Weights of a small transformer language model.
Size: 15 layers, width 512, 4 heads of 128, MLP 1344 GeGLU, vocabulary 8192, 50.9M parameters.
Each number is 500 + 25 x the weight over its row's rms, rounded and kept within 0 to 999. Layers, rows and columns count from 0. Numbers have three digits each. The size before them is the row's rms in percent of the matrix's.

# down: layer 11 MLP down (transposed), 1344x512, rms 0.0353, rows 1131-1161, columns 256-319
# gate: layer 11 MLP gate, 1344x512, rms 0.0353, rows 1132-1162, columns 256-319
# up: layer 11 MLP up, 1344x512, rms 0.0353, rows 1132-1162, columns 256-319
down1131 103:473479489477472523511498488494526504500491515463571527531520478505509450518520464500495518505503491494504505507503513484483488473476515509453476477502562502448464486500457469505533504534493498
gate1132 099:487508511493471496562550494522527469506502480520505467502493487530510527552530494453503497502501512490539496517529511502520477475524488453490484418509524496466541506503528511479497471481469492
up1132 101:501493496512507480469457515494522493477485504523479498478514497490481501470475526532528512517484503484539530479483456483517569546478502549518514498540486493536526509509477492483491497520486543
down1132 103:578493520490477539517529500477484526498505509504469491507482544458507507534511524529491503464492509522471533499464524474490464495458498499479490509541534512474547490505510487487546490489490498
gate1133 104:502513521510518482539557452503497500492458523481551521514465502491492509472489460486450516492553507524538516480504553495487460472461505461513554466519510456466493507497533497479499498470527486
up1133 100:487486503536489480478510498527507556529506510502479529512514515458496478515473493500509459524480495467521497471442509499487493513494530542509481523534515503496514491455539507468511479515506518
down1133 102:477549479477493495464515484518503462474452468549503479497502483505483490516502475521474495462474484536547498520506545464507496478499490472461496499500469480537512480472491508522499458486522460
gate1134 100:506540480522479525516498464483515458512487528496511525486522514488459523468509528507510559482504509479483506505496507482499500491564508487502547497478513512486494472519525487515494521447463491
up1134 102:468480520476494486481549470509535483511527495491512509508531482512533513488503488485513515506474495487477533525459480531515528520459465493505523512465529478509526494507521483503478478502478530
down1134 098:484471488519534483483491522495464482469509482478461538492522478483505476510477482490513510460535504492503488495514534519473491508506472508517517527433477506482495475480513536502535522537514476
gate1135 098:515509509482473523515498524525523497511512463540521520526517546504483487515501516490460464480502473515507490515496523498470515491503536479470500484515467535477529512531481491541479514458495500
up1135 096:486526470492506483496442511499483486531516474495510468490500491529489498524470475472525492505482518525461474532526459524515470545493527481527489501480469488520485509487467512459511501505511519
down1135 095:500498537502475511486486417501471504518517502480495468481506502527493485472481534501515521542459455527523489534528485479491538453515497515545536486509519502532475496524515440476483520500512500
gate1136 098:540511513475518519515520524531464528561504447470512513489484556481532520477484463511485494507489510503510556516511510482482532500492452462527501520466494463517471504449508471485480500483513469
up1136 101:520486511493517484511491516477497450475498564506451491490503495475503494498498551499538508479518462502451480456524484487508531523491489504508523500496481515516507498560486532502508483499478472
down1136 089:499513545430466534507515515481523524584515457516497489521539495510491571474467506466513500498496509500523564547502513488461474531528490460506491505491463481498501500471508493507491516505511498
gate1137 098:504524512505510475507479493477489555510537465490473504462521506500507500517526496433498541495456511510476456466480498484504499465522469510518545478539472474503515462525509503482473528561512502
up1137 104:508452465506485527518464446463493481507476478513515484519503470491564521480460503495550494499506510536486515478520528506475460481474476505489477478543484506507493452503488511532498524480495517
down1137 105:480503505492493518514533507461492531516520523511464513528488478491506522531583498534504532486462453513457501510502501504494527484527532488503488545569530530529501449524523535488490539527508506
gate1138 099:501469508508501497480529475445528503532453485481488491489485503493508516498485502488457524498452500509561506509507514498556506490527498478508508489541452515473554516471498455513475518492518495
up1138 095:482456497479503494546438509495491512491478490527512468503521474509479512472457483523504476514442527473471504507529496510550477493536456513531490517522528487456535457512508478487492497484487504
down1138 098:474508508513465487486532523482532495503519525501479520473537544481523509510491513491497520525471482511485489497510469489472474500470474475485525489524500532458500525485429509485541556531504496
gate1139 098:481507492502510476499457465508507525488491503516524510527539506503495487464487435521495482481495543483508476479493533522547467500454513514471544498501460476521491513539528574487535507530518485
up1139 094:516480506508544491530504511493519504560492539464530497471499497472528498529500464465497520506524523475458521517536455492475500500511488534530507514486455527452491497556500514532540487496532492
down1139 090:497496460510516514472529508447494486528523433482480510567462443504519535470453467510526535537551477462490536474530500514494477496480498485501521488508463480477479493528505461453508501520477478
gate1140 103:524500506490507498449515464490429512465486446540502507512501483512490491515515498475520543506496510442495503504514513506521503482458465493509483474544501492547495543528500494496520506503546501
up1140 102:543532509490483490499536461506474516508506542506541508518476476506499482503447451473514504537514506517480493517552501460473471527476535482528506515541521513471529554488502483494496544441480530
down1140 103:485473489524467493496546501486513498505517434486535496463480518529465492512532549535499512506506519512489458483523536522466489498521518472507508503498520503539500477483490500540517526462530503
gate1141 102:479504528511491538515504525433502534515556488485496471502491464490475484520504512462505521443436471483534503464499537506508525500517532473487480534508524490469513477501553530490504487454479509
up1141 098:523491475493482495494471503494511483537503526524512510476530508528480518473493527491517542508501523440499476473524473517510500483498523505525498514525515493519495481519519511535519525509525491
down1141 103:452511496500532516526489492493471482452530524470513508478464542489479499523516488512513530512509508501523477477471502454513525510494509475520455495505519464514543489479529522543471497482433493
gate1142 098:481496473501511502461520497545442518468488487445500507510504486522519512526497507512469523489464540501541549484491532517437528483528496509480506490498517512504466550462505441512498524459443493
up1142 096:530504509501551498486487466490473501495492517543473508510493500532534456499522524537570458481510479483500492474479524510522467527477510483506488517529542523478545523504544485517539456514473534
down1142 098:513514485507480476454492520514508514488487482462500526526536515522491520486534511524489484499520536512515536556459476477492502503484488493526517491477457477501507531498505512489498493521494458
gate1143 095:448515496481524492463478476482539496475483491508519499473494484505524496472451539493544515509457499520463504572532477528515527530508519489524484478518457468534526504491504449542511513532477532
up1143 093:521520500496483494510530487505503508489510479521466489489489514538479495478519479506534511494511490521510507462481498493520442521477524491484495529533480502541530506480549474481474528518519459
down1143 093:481479520513505560506479497479507500519488506494454506471514521494473513544518475480499513497457470507536486471454497526481469475456487525470530473506505500467502536481519503451434442463541489
gate1144 097:503539484489538471519550530470548514478461521506482547491527533498493506492531517525515540459477540466503506514512466515526483519493485510508517498487467506506519474497544511483496506529506454
up1144 098:514532521553480536486525539529534467504493461513466524497499520492514503469527500495528505466475497546529520501505499478493507478501554463504509479501531474499521501536521531503452530502523477
down1144 087:528503470504523465473498508473533509454496473483509468441485526502500508513492494441520502506458550501508493495548530498517469503459487468517539467453472494515531513513490515497469509478482467
gate1145 102:520510503505494490471530530509479475491485508540488541526476504529535501468541504428505539504502531489523521530506527517489538519498543513493481473489523522546509516486526524448541496487494520
up1145 106:458494489487512475476540512476485488552489523454482498534514499523500517507508484504520562530513535502485497481470514518527518490507435459548524531473478537478495503460465483519546488545474484
down1145 106:479516521478469515549467515514466504498508513464532509465475505514537440474547465482497471470548498510464543521493476475511514468508504486490481516515506514469511501504532510471536491511509499
gate1146 096:478508510525451487475540492469511511523526539465484496490501495506548483516551504505472500461492494545509533501512535488531477482519513519548496517525527497421502509509548521486541506519460478
up1146 099:511503568500500498471526504542471507463547511520504551508491515509491494480502535502463477472526497533498499491457515540441547478516513488513522499515500521489453496550474455502506501438487485
down1146 100:507491474510487498512512509497488497522478478463506509493487504500525494548511486452504471501484505522486475436501525486458468489504517506536485507488495511445530525481456513536498516494501533
gate1147 094:460445508509510470530471521535507468513518481458522517471546483524513519535525519471558501484489450523475490523468484465482474458550477450523460558513525439509552500482515467532536495489469516
up1147 092:502508471519530510511507507505532476480529518457519447477488495520503483484474507521512467503456495521447471518493522523507470523527465487456486521515505540459479532491533504511487473531528507
down1147 093:484513526505504458481499483509437476473474472486469499490463504484475452485498543466513528539488487508483548523551465484480470495470478505487526480474552602519533488485466501498481525471445518
gate1148 098:483525512506512541528539495444527472518511521507499527551481495501503529511516509475511485478473478520459499509500468521486466488494502493516470500507525458520516526491510530494462501488540528
up1148 092:497534488523537502490491488509471493516463515492450521479499472506463531479464420541516511472497501479468455551477481515518503484484465501503507473487462491484464486517515557494528509494498520
down1148 091:520460482525484523530507523527489510459530457493509514531497518511481454491492509484505519482494509493523499473528508509516520485543530492520499485476547507522537476533535473570548527443479509
gate1149 098:505467500520466479505496522510473530500526498484512489537456533548490506513528481477529482490539484482514516520489557529509482482485487450543541506453514501504489468517510547484493488493545511
up1149 096:544456480524503504483510478490456535506497478505486475466497527515448516488480474512555527506524533466495460491555510530490478473479504510490515464469496523506545485512504489535493499513494525
down1149 099:541499535522486496505503502524522465487450484515551488515518492529563502525496520502499518519495495497512468488476530521497511527505528498490501479514476504510490503481480489472493514500524513
gate1150 098:511524512522475505518514494486466471516531458487491542531516456502507496477486540488519501525518499521500452471540528499490508489504503518470497532545508476458500489517504485488500516465516506
up1150 102:486511502518498490523527532484507520494506454481465468486479479516469488553536514530535467492571492469504478518478546532531461485492492545498518506441501546506440460465478460535520482499523485
down1150 104:475540489488521479474447464506498513499476467459499490514528523447461456524498530496538512488476506470524543524494484502483498530518519473516540485491495474516488463492528475516470502497481503
gate1151 106:467474548542487512498515486504485473508529501519490499509458515487529507515523527489442527499507538510506518506542545513475532456507528488450584506491492489448454496480533504467536501496486476
up1151 111:496509509501532481500523524539481481491521500494487495486496497467484514512550476474542489482536511484496454537458492470500494466543492487455486465520504478444495505496510522478506479487490524
down1151 106:516508516506499511510500485480542486514522487526522495461532492494475506464514477443514466508479540483515460467548532494494482513499508552490518473497487536478528515513511516493501482520462484
gate1152 104:518491470449565490530464490491523470494471502513497497495483516467521527470509514464475483464489491496498495528524505480491452492506539499504474497529518513524531486504516451485509457520508486
up1152 100:524484509513508487502517511562508497466498472503478509499503507482505497459498502506489516492522553446500477527520470472488474519468473442510460492539510533516520514499520482527474500506509523
down1152 099:533524509468474525487520499496452472469519502480491525495470505506487491487473468513468474481497466509510505489516504536485482469465527493562484531459492502515508498527540443539516472496537504
gate1153 102:458477499492503510494520498512529531473476483482499502499486506549503601501459485494481550490433473513520465490525509504510477472538511467564501491470504500511507509520502506499486485486492509
up1153 099:497517541548526509511462494554563502509472490474477465512496462485443475492484507476498489517493467481543516464506473439447503498490529522519468525485471517481494460515497511499485470472474484
down1153 097:491509518521515471486543497528463529495544455498459495528490496475454513496525524493454552534508481507481500492524511545507520482489489480470505485486482534492482520497499483492538528506526505
gate1154 102:519517529506457506489525517486455446535474482496530525514484519443481492458491533486473491512450537484488519535534545480506507497531512537509496464495499455550523490488495499464514459478478493
up1154 099:547486534502488503501457498539503486520525497474450506487447519485540521448488540501480551506479455499522488511524514546554494473525462501509497523489521493464525528516506473538514534492525473
down1154 104:532512532533459470511542546453496528514498528523527465468539490465437473483513486518480507525494535519450479483490518480476490509513504479455493519514508455490437511482475522479495483482464490
gate1155 099:487543467528475484519452487438493485518515523471496529487487486520461480467487506488525523484526507556493474511524498488539470531521480496500521453500533454518494542532519550462508461517509528
up1155 098:478464493485507523503507523522537537490493524461512463511506507464497551511555523509496486488492490492503490491502508551503512511472515508506533505506470521491477508466539547493463487488489521
down1155 099:505488514526507497519486501524539479537513503466478554505480471518455508511471466505507551508477488538483509504517494522510485518491494512478480538533478516510584566484480537532490536469481535
gate1156 102:469461469526523501554513480483501508507513495456529562509503432479514491482492522505500536469516513502534537556471504494473535505493536501502519511496507504485544487525522491537513490471467509
up1156 103:450512501472521501475471476449494471495484487497492498483531483504462510482491506503485458501537488491507531464492538491526521485504479492510482462514469448499480496516466538488490528559480524
down1156 100:454476513537489519501538512490535492518472460477536506511450544508543476514481510509500519517521504513491518490490529503444482490514530505480543495450527474512520549470485479455515478488524451
gate1157 099:492462482496477505499525477478451524483540510490492476495471504486511548530499477501480485512525471462539515492519508475476539492522467471498479511508539513504507538460545508517512496510488490
up1157 103:480499508481492497520531510507508510492534454473495532485484521542538472523487537532527467491550513520508509513520519495499507527509519495508482499478527484508506493513483527508517507468502533
down1157 102:548499455487482531452521507518492528459459519478484489480465492519492502475498494503521522476500497469479483466495526467500509518498528533460487551507534490499476569495484450470473483513503502
gate1158 102:485522520478489492483514533497545482468473546504507536484458475495516495523456512522482477507513506490493444487488501492488494514473508543521551492516476484471457475518483467517471475473518498
up1158 103:525549470498526544480508519487515515490543538488488522499489468480511517494528484568517507506523514476517497487512507474478480536499514512492501465514505506505478509484529491496506517556450491
down1158 107:516495483510517486462535501488491495478485542516542485441515501485504475516481477488484528490462499458505511543501512537493446515502480505562502527514507527490512513466439523471477500479505494
gate1159 101:537482508505499461532491513554499517517495430502506459472456537475478520554508516483508469529487550502478513472535516501487461522520479513521482506564532501467441518514514529494503445491504532
up1159 101:539520478470510426516548525527498507444520511497466514546497512466519478500522520489511504499514464485512520499491424464511510525447498506499521474499530549538529495500491506479490489491465491
down1159 102:534505493545465475502494525516505477498534509494478494495508514482487529477483513466536512492512520474496485516492537517447463509512504518486513489527508482484488530494486483491486499475486506
gate1160 102:524536498478489496520477476565450500518515522551517552537459525485502502489481494482494472477472453496496455501562499481522435526514482471507485512530497515525520504493527503507511472474533503
up1160 103:445520495487522483492494504484478490531490513496496517541512496470509498516487519541485485496508455523535499483461483454519490523499480521481548515509525539506505507505458514513494459567500515
down1160 103:525518524484497511524491496482494465497497484562509547534514474486526476469491518504478529535503538508520451502545503511444482498451471517474465526434492495478518506528547530519509505467519486
gate1161 092:482505470513510497489552534507498506523471478536529480497527507500499484516456500503459498487517502512484532536499501499550495470472520525524515534457490503475511496495414468507519538503496469
up1161 093:500515507438515553551513489508465521542463502491501526478514562486474507475470451472497444526472512471466492543453524505525456536450484513515504557493433509487517514538472507528519505459530491
down1161 095:491494507487448439487472505491545509471537495496506471513505455518530486491534558523508529517520458537541491469519494502473496488515494504497524527527538487491511472439529485458454511519487538
gate1162 100:468503485536460502504472505507488502476507557511534499526451506465527502526491482490476473505515451547517480543516443531473494521505511454530501551476546541473486481503498516527496497487439481
up1162 096:499494493487466512481472473514491496543529479529516520534511521491502489527502494481525495470525463480510502490513475503512455471493489437542450507515443537480456440522487490492501514496496513